{
  "norm": "rmsnorm",
  "bias": "none",
  "max_steps": 5688
}
Each number is 500 + 25 x the weight over the matrix's rms, rounded and kept within 0 to 999. Layers, rows and columns count from 0. Numbers have three digits each.

# o: layer 11 attention output (transposed), 256x128, rms 0.0821, rows 20-34, columns 64-127
# v: layer 11 attention value, 256x128, rms 0.0812, rows 21-34, columns 64-127
# q: layer 11 attention query, 256x128, rms 0.0948, rows 32-63, columns 64-127
# k: layer 11 attention key, 256x128, rms 0.0918, rows 32-63, columns 64-127
o20:437505491578503488469513489515522508513518502484460512557427517488488502471445506510474466497470485522485507508522547503463477525496526485478490515453441482537514491492542467554498515505472467
v21:544446471521499571528489473528484506531507510495533488505510511509520502445528534559506493502526495499475506541553502483514514493481530526472495483492491472501523503486515518508469478519498496
o21:530510544425503487488462490496486508458507493505536447464542487502499513511542515502503514503489498511527500492507473508481522459460515495483497490533525505462469488504510513503495485498525529
v22:530500512480512525516542546482504518509539470531475469536554482456529551487536514513509482549544489491461499503481491498479504452509514479498486476469497469497512515507509463551469467510551486
o22:544474562502469497555541499509472502468509489483537458511461510491511459488506514510542491549512477512496513457487521501518503486471502499467476504540532457511528465480477521480491477534523509
v23:430525517523470474445482511528522492473509509497475561523478519481500514507472480485498493486526501514482488476462504499512511497502479487532503513516505534502521487473464506501525507529480523
o23:507500468562514516522512518486497482509504527524491519501453505453463507477467483487505479507504484490482507468529490511484466493534497511485489509493474510549518535528508454525512516490451495
v24:496505502529528520462469494537513498489506505460528487471466514486529515486481504490492484470444482487485515474495482509547471495510497493480520505515496475512495491491518493494474515531494518
o24:492527464456499486481472482485501498504488530522502515469547483536483489494552522500492506496509502500496496507510478491458506517502521509494499527472467475479478533452487505480530495508486506
v25:508497534524491480479448498530502490454490508457491532502479510490503461490447475482488491458473517509588481498489446535513492525498464499540486494518511592481495534510498545496520534522485505
o25:460470457541469504480507546481498481521514552541436523502436520520464507512461504505489521541483467488511504515536488515475514496534526507501474489473493527487479487522529448528544506508495496
v26:508527467498534518474531480476520526531494507504547442498500479487511507488520536484498534525515471483504515534473495455515486499519532492454478526503496467527507502559519475512491514464520499
o26:466531494466484503512492490509471523513511516455527497490554494523527517533550499532466516463531506491468492475498514512508504515484472528522540519525514471497509504429496520467490487504510505
v27:433495521521505472487470478514495490472505518497480504507508514491484522516425480543499509516459542510519501520511507549550478494502488535523509505527509472498488453535494501504493560565472500
o27:544480463502483494525509497519497485510536509520496509477467451510476481500515509505529503513528487483533480489527527485489517479520525489497483513427470559497496489524475492506501504474509478
v28:486492477479462505528481461506463524489487501535466527536465518503511489500463467489503503502462517511541531500509519555486474517488505492551500503542508531501504479510475559515501509476459476
o28:498471434535471495487527574495507502493530489536462518499489489506466472517462486519507519495469493491523479545479484490528517463558494515490490503468510553535468497529522485510513533505510481
v29:483521505543487527488483464523499528468500498486508537526454521466531520502520493486514495534498519527445523453478499512487471521494523513480499517448498468500539494479470471551505472487479506
o29:524509453484517508516497544474471556495484507476541510440505524474488474505511487493465518471506497495478494493524457454482502474549478498495510530513546514559491511516490508524487481519522514
v30:527497442484526523457511509479535542548487592485473488488504456536509462476488502485505482461514502492541491530529466483478499529475520503485466477511491490500523540515507513482487516541472485
o30:431540525483512478531473442493513492496540487460495469538481517471484537534502549482458464498493502510515499509499507527510513494460520474460491463506531492510478495438544517522496502519473495
v31:488512521504479522492459477533494497489484484423521497476515527494508487526504509540496532464432485468471493511522496514559466496515486546484533523494499490491445496493547499486478514518483517
o31:538512488473524492509455481471540499518496543540522510466528476543511535492541518499500500496516501487518478497532495482484519491504525506542524477464509502471458513498479501464527496485486514
q32:512506487495521493518499509485487512490479512506514513513507494527472515507520490509493494522478489494515517512457485505472523512493525524491477522470486493500492461492502510501468503533509543
k32:533459476490493504452459512489489464511462514481513535497500488525570488511503540484483502511495467508486493511502525541490491503488525484503497525482523501498522483536532447572524464500537471
q33:462496519488488480496505488502508516463491513474488485492515497511507502539507490508507488488518501501522497517518491511522493497490466488514501459510484506486537497532516485524513507463503507
k33:500508489503520497526525528491522532500525502481519464497487501485476466487492479510521472498528537499484503472503487468487512490485507523510534493511491515498433532479474526492512497509471537
q34:489474510481491491491472488507492512469521543504492483488523504500511479522487512480506491513488529521525504500504524488537516522477538484522501508515509503490500511501490485516509523428483509
k34:490486465520507496498512522497522526541476533502542498468506468494512485470545493515483479492492514462506489517515504448484498481510469484498512508493507499503497505495471464469510510507514454
q35:495486480508495476497507536493529523508517452562508504494549509519532544505486443534484498512517516517464487541470496480510519493550497525517441506530501459474457487464534517494498506567476497
k35:540543488510497501497469515465491549523516498457501527477511525538486488503492520515473513520516471497476471496505490518444510499500504421492453534491506494491474521483521474500514475519521498
q36:490489535462456453482503513489503514484478522545532520449541469534509479483481492459493476491505545495496481479509499495505504478469502490526470513510499505458507498501467477493488499519543506
k36:560513491503549523505484516465505515504520479484541514489505541539519525467463512491465501498520482514483475542514464508493526538505498466476493518523514509511453518522526486491495476514470512
q37:503513547477486553487447479491515490520520498492484491493514502528483496489478491503467496501514503512508520450485492485518477474530486472504478451489535460521505471519508506484457507480470476
k37:516525492552484510502516510489511523527480474487528508473502512535483465519528540521521492481479469466505498464485483498457499516495510481499526473452486472504505511495465467464522478517520496
q38:492500521540533510544449478488526465508537482471465502490456528480504469568521514500542501501491461476515540471511477510518535515516504528467542503501460529505508508523516513456496465473476499
k38:454487505507490509479511475508479497455501498477495491501512501504503496501489471509534506516485494501548507500499505508522481510520478494490513528468497505539510466541504504475472512484496536
q39:492520485525487541501467534499499498533531510562472484496511492469506463491498522500506515496518475466465461504456496495465480507502522488512500519466487488544503469460523468460511515529508477
k39:475525509485502521517482566562513464521536481488525514493514471504482454536543513560526534537467471499522498481490511445471511495502489434485493557481490476520484511463469448473528503505528534
q40:503468489501453526525415517455514521545493506519477447455515488481513470522509498485521527470492524464474425521532470537430509478492487530544492505460491522506497507517501474497485476485489466
k40:472528564525484508524480505528468494520526499474495503537548483457510471503531525551519496524468490483534478454466533459489492533505470496491519501477519486520474495451489478515524531454452557
q41:491461480540495520493437524501491502518496499516491448494517507421509481491515515464513529511506497469496488518524465504493553478498510540506504514476504495525474507494522505489461452485510513
k41:464487534545513518502482501560546500533548529486543517491513504502449430524514521555550537545477488508544507496441517442499492448502459511532540507490493518538505490492525469461501538518501484
q42:493521492482497514468500546481489459555502498502487444512487514506485458497505460477478518495498527479506528514542491475495522536548505515488503505460537518497502495480506469486467498452499481
k42:499482486492534505492487464497521508461457496524536508485548467533508524526566475504527527525497526500500527508484499523505460484473466539511482502464447509505541469494528438492499531479534506
q43:531505513496502517493467508519481517540491503573514444484499499499479456502473521483539520450492491450535525469492469501485528459522516469523486529521460517489470462464493532484456477505554511
k43:518510493466498570526449553533472470489510503476471481463498529556523496532488487494517498507474479473520518458499470487465486508538536460452485537459494531527483471451471490494507537472553511
q44:519493476535505514542438496471524520519537506522499513479477516514525486480545524500480486501517473503519533497511445531533481485514547510521456477460515505464489536473525500488540504495500472
k44:452483523559523484513520515513544525514552508495484490527502539518474498523432482491482535511489529536514495483532485509515515538496500503534479467555534471472476548465516505457477507523467497
q45:490499483521544499491530523468551484490475460490496532521522478527533511514476483486539477513484545544480469490493536468533504563478450462484495518480466497499473521500474451533532516546482468
k45:491498455506489454490484513457455472489458445539479491498457479461550539513564489511540434459481466459472517508515530528544496542466507485526472521513493490506517505526477516516518504475464499
q46:464517509489510494482556496563476476476496539460501528511496509470467493505512499508449539519505500508517496530486543456524500521488491502472502489549540488525520489532513499506505499455520503
k46:511534477510487481490533476528523502504521532522547549527507484481466469455511520470496525510519478538504469522476490460509496449485501533510511472512480502482529510536504486493501477534514451
q47:505523493512503479509494524448534512530519493502460521514513520538506484489514491495501466457510500500497505515514478512493495513491505501511481428436482497461493526470510488494521516516454433
k47:465503497539518469470514528463529492499502497486460480531505504515497531539491487486492484494510498491490533478549477504514519582523498472507482468527509470488469565480486474478499478469447540
q48:503508514516505470522503503490436525492497526429503464484481475471487489491523520506500520468483459505550499503513507514520505492477458501507520511517494526524523528514493466522553525474507491
k48:478480541522493491523542461500495455498484484524502498522484507499487507512479497487517489517514523531515503458536501515469500516502501530513508495502507493503484512505528530491509490451517518
q49:480480521477511527497522520494551516542518441560518512534523537559529501493489477514496508517528571511456493512510484492477504512528538500497477507491484492477440472463515510462498488569528510
k49:571507461500493521499468485480505523516461525556498499478506485516554533479531530481489506532524468477523482533476495514503495463498485484491502521463493531512514493519497477491498498475490465
q50:492468485480537477474513522477547520512485466530559520494544512568522509510488470530506498497529551541475468547522456532481517502532492481518470510501487474453460463452498515487508498531478504
k50:564453484522495556528467522492506502513503477526507507456508538554510512512524517515466480502510478465509486506484501533467506507472509419502491514485513492489518482475540497473472507507498516
q51:520492491528515499514473513481494482536499468476480482508466521461505497520495507506522512515499452495468551489517500512493497507530512504473501490481496484522525535509537537494522487506509496
k51:449499516465470475485527516550497504491470490516507500491475482447478471461500513519516528488512516483512509500518510529515497490503486514516498503499500517486528506525489537503518507504496492
q52:473476467523494496482543516466523531517490497570508522495537494503490513482519493515473524508519551548467485536485504489488476521525501504544473505541518457472461481488496489491480495516512514
k52:550507516489544495502482557499510511511515481489506485483518515508495516489502527498480493509492486501472479501514489533483516483469496493485468503507488487472516518483537503512497473478522498
q53:531480525475491488493542509471472499482490514465558490499469492513505534496476514470466450495484553529497511473533485518519512499512515500515497495551528507463485499512465524471499502541493534
k53:541508493531504527504481485466522517524503493531478510477532512517504571499482514458486495489524498521466521514510462538492476484486533521533503459506487493485506530496522470513487497503489479
q54:490511510498482437463558493545486506435474519513508525514505457538513525447476498484493480499519522493503537526479528517503496478445487504499477479496513541480537525478484498524521538496516541
k54:534514469454536537489493555485530510507501519467433466515469524586531547508467486467451499459549502494479517540584461543467511514552518459481455501516508504479492505470506499485494476512468532
q55:478515485546513501512468457464515494473522477489444513511479487468507528513499518512506509514477442547500502495526488518547457517509494474460524518473497516522526496544530499518524480506461471
k55:455492527522495504498530484487479516499488518489501473474477472495479540500495478468543495523514486478478500477503537531475496504481464470536516488501511475527556520486515526473504489493524538
q56:497489455541507547563502468494488517541509472455476464523435557471515471535517529516545540466507480453490501494483453470510499513510518498502526516514447515512521496512495491475497481482476476
k56:507489482526471506494503488486511477481469469479495500512530493493524508519511505532561464502509517457495502484503497515512482529489483476504483518463445511544520504498490506474491489477469528
q57:508504484524485508547502494483522497527505460471453480511487507501522502523494482516570525477481455480510457497453481460494506501521462497508545509501437518485544477515486482485509458504464475
k57:503475492513460513511518500487480475472455464491523498465497476493514499512509506514571469486506525460495490476493518492516514517488477461503474529458463514556523508496480515489493486472519525
q58:458498511494535458498530496487461535472538525450466490515419502516491461556518490524471461480504480506496526502556520475524529498541552532510529489499546492441480514509489527489482512493500515
k58:458474497500512503464481489503538524481510565480448479548497506502481507524500505471461521499521474525527502491523459495516481460545520531504534470512516508505499518547532479495491565499496481
q59:527498499489481549487475481488501487521484496532543471468507530436499501477501511505483518506513496472478482511505488533493507498520508519503503530471517517568484516458506512458498519509501505
k59:512479528488515504503505488526513519487481460496529528462524494503476481531512504556498504517494538485498499522455519504459464446460459486536485511489502516522513502461519493506528559540534530
q60:465525458539511482450498521469535451503510517548459476547503513539530534507498445474528473523470513518510552523502476469517516530565468510507509473446479461507479531498491448557497484466485474
k60:421491451520472521487478510481502499479501510566443450525493509517544526508546461493495504503505508495504545502508498477540507515525527541530501487489533432495500490529477465473473509480449482
q61:459527475511516494491519515546496470478494543512491498540465481534470474504544507496489511510500496516516589521473520519469463515490544472482508477561502487458522482500473482529528507489507495
k61:496549506469524513485505520523493490511529581510491486525471510501458531469460483446514553530499460545519527494533497520499489487524549523480534496539478485478474508499489482496491484510490489
q62:554544473483514515515577482514522463525490493498529519504545496521457526465471463496505504507490505549495525495476522559468459553458472462483545474531467466511505508474498488532521527513458468
k62:499563476471521497528553482494473476521502476515494495501489478515513499461485458512521517522511510467415558547524497572454491545472500499471524500506435505460495468455484489494542451501492509
q63:490516509547507535526511496530484487507517525513575493505524475473524463470490498525481519496492554522550553519473522490496482486529484508510480512520516474509518521483511494491495497419525499
k63:489491487547540501520481498500493459494534554550556517523491517486493477470505490473505546505515541504523494503521469516532464476518525543531456482535508467472506527475498446503510540515480531
v32:524483475528529506467499521465518469484489444508532515468525494534515556487539505474498494521484493518467440474463505428495512468493492511487503505497497467513527506489473486557499496476492499
o32:474473513499533516528491559488515492555486497511515519501586545516482478499492460492432546517502519525470517500510526494520475459526483503438494470584579456514500500513533569550530501468521472
v33:484515495480480526562540487493478465461523480511491519466469520501474466487480509462484505474479492529479514477524490502483436507489477506502505527517508436496515503532499502477478485491505497
o33:522521488500459503511509495515492530491529480465448498475503493521510498516458516513507496486484494482506494526489516503523520516526538476502516510497496513523534483472478454492488522483490517
v34:510535505486486464531504489514549493526549501463495508590520468517486528505521443458499515462463541501488498463482506510495465502536519536513439509459501589496501504456478501511481521512465515
o34:566456508537500502538483515464520476486536513502523466544499517478559525505543460517517508504486483511499492528479484496513524463501499523498488520482548490500533539530513502469492491541490553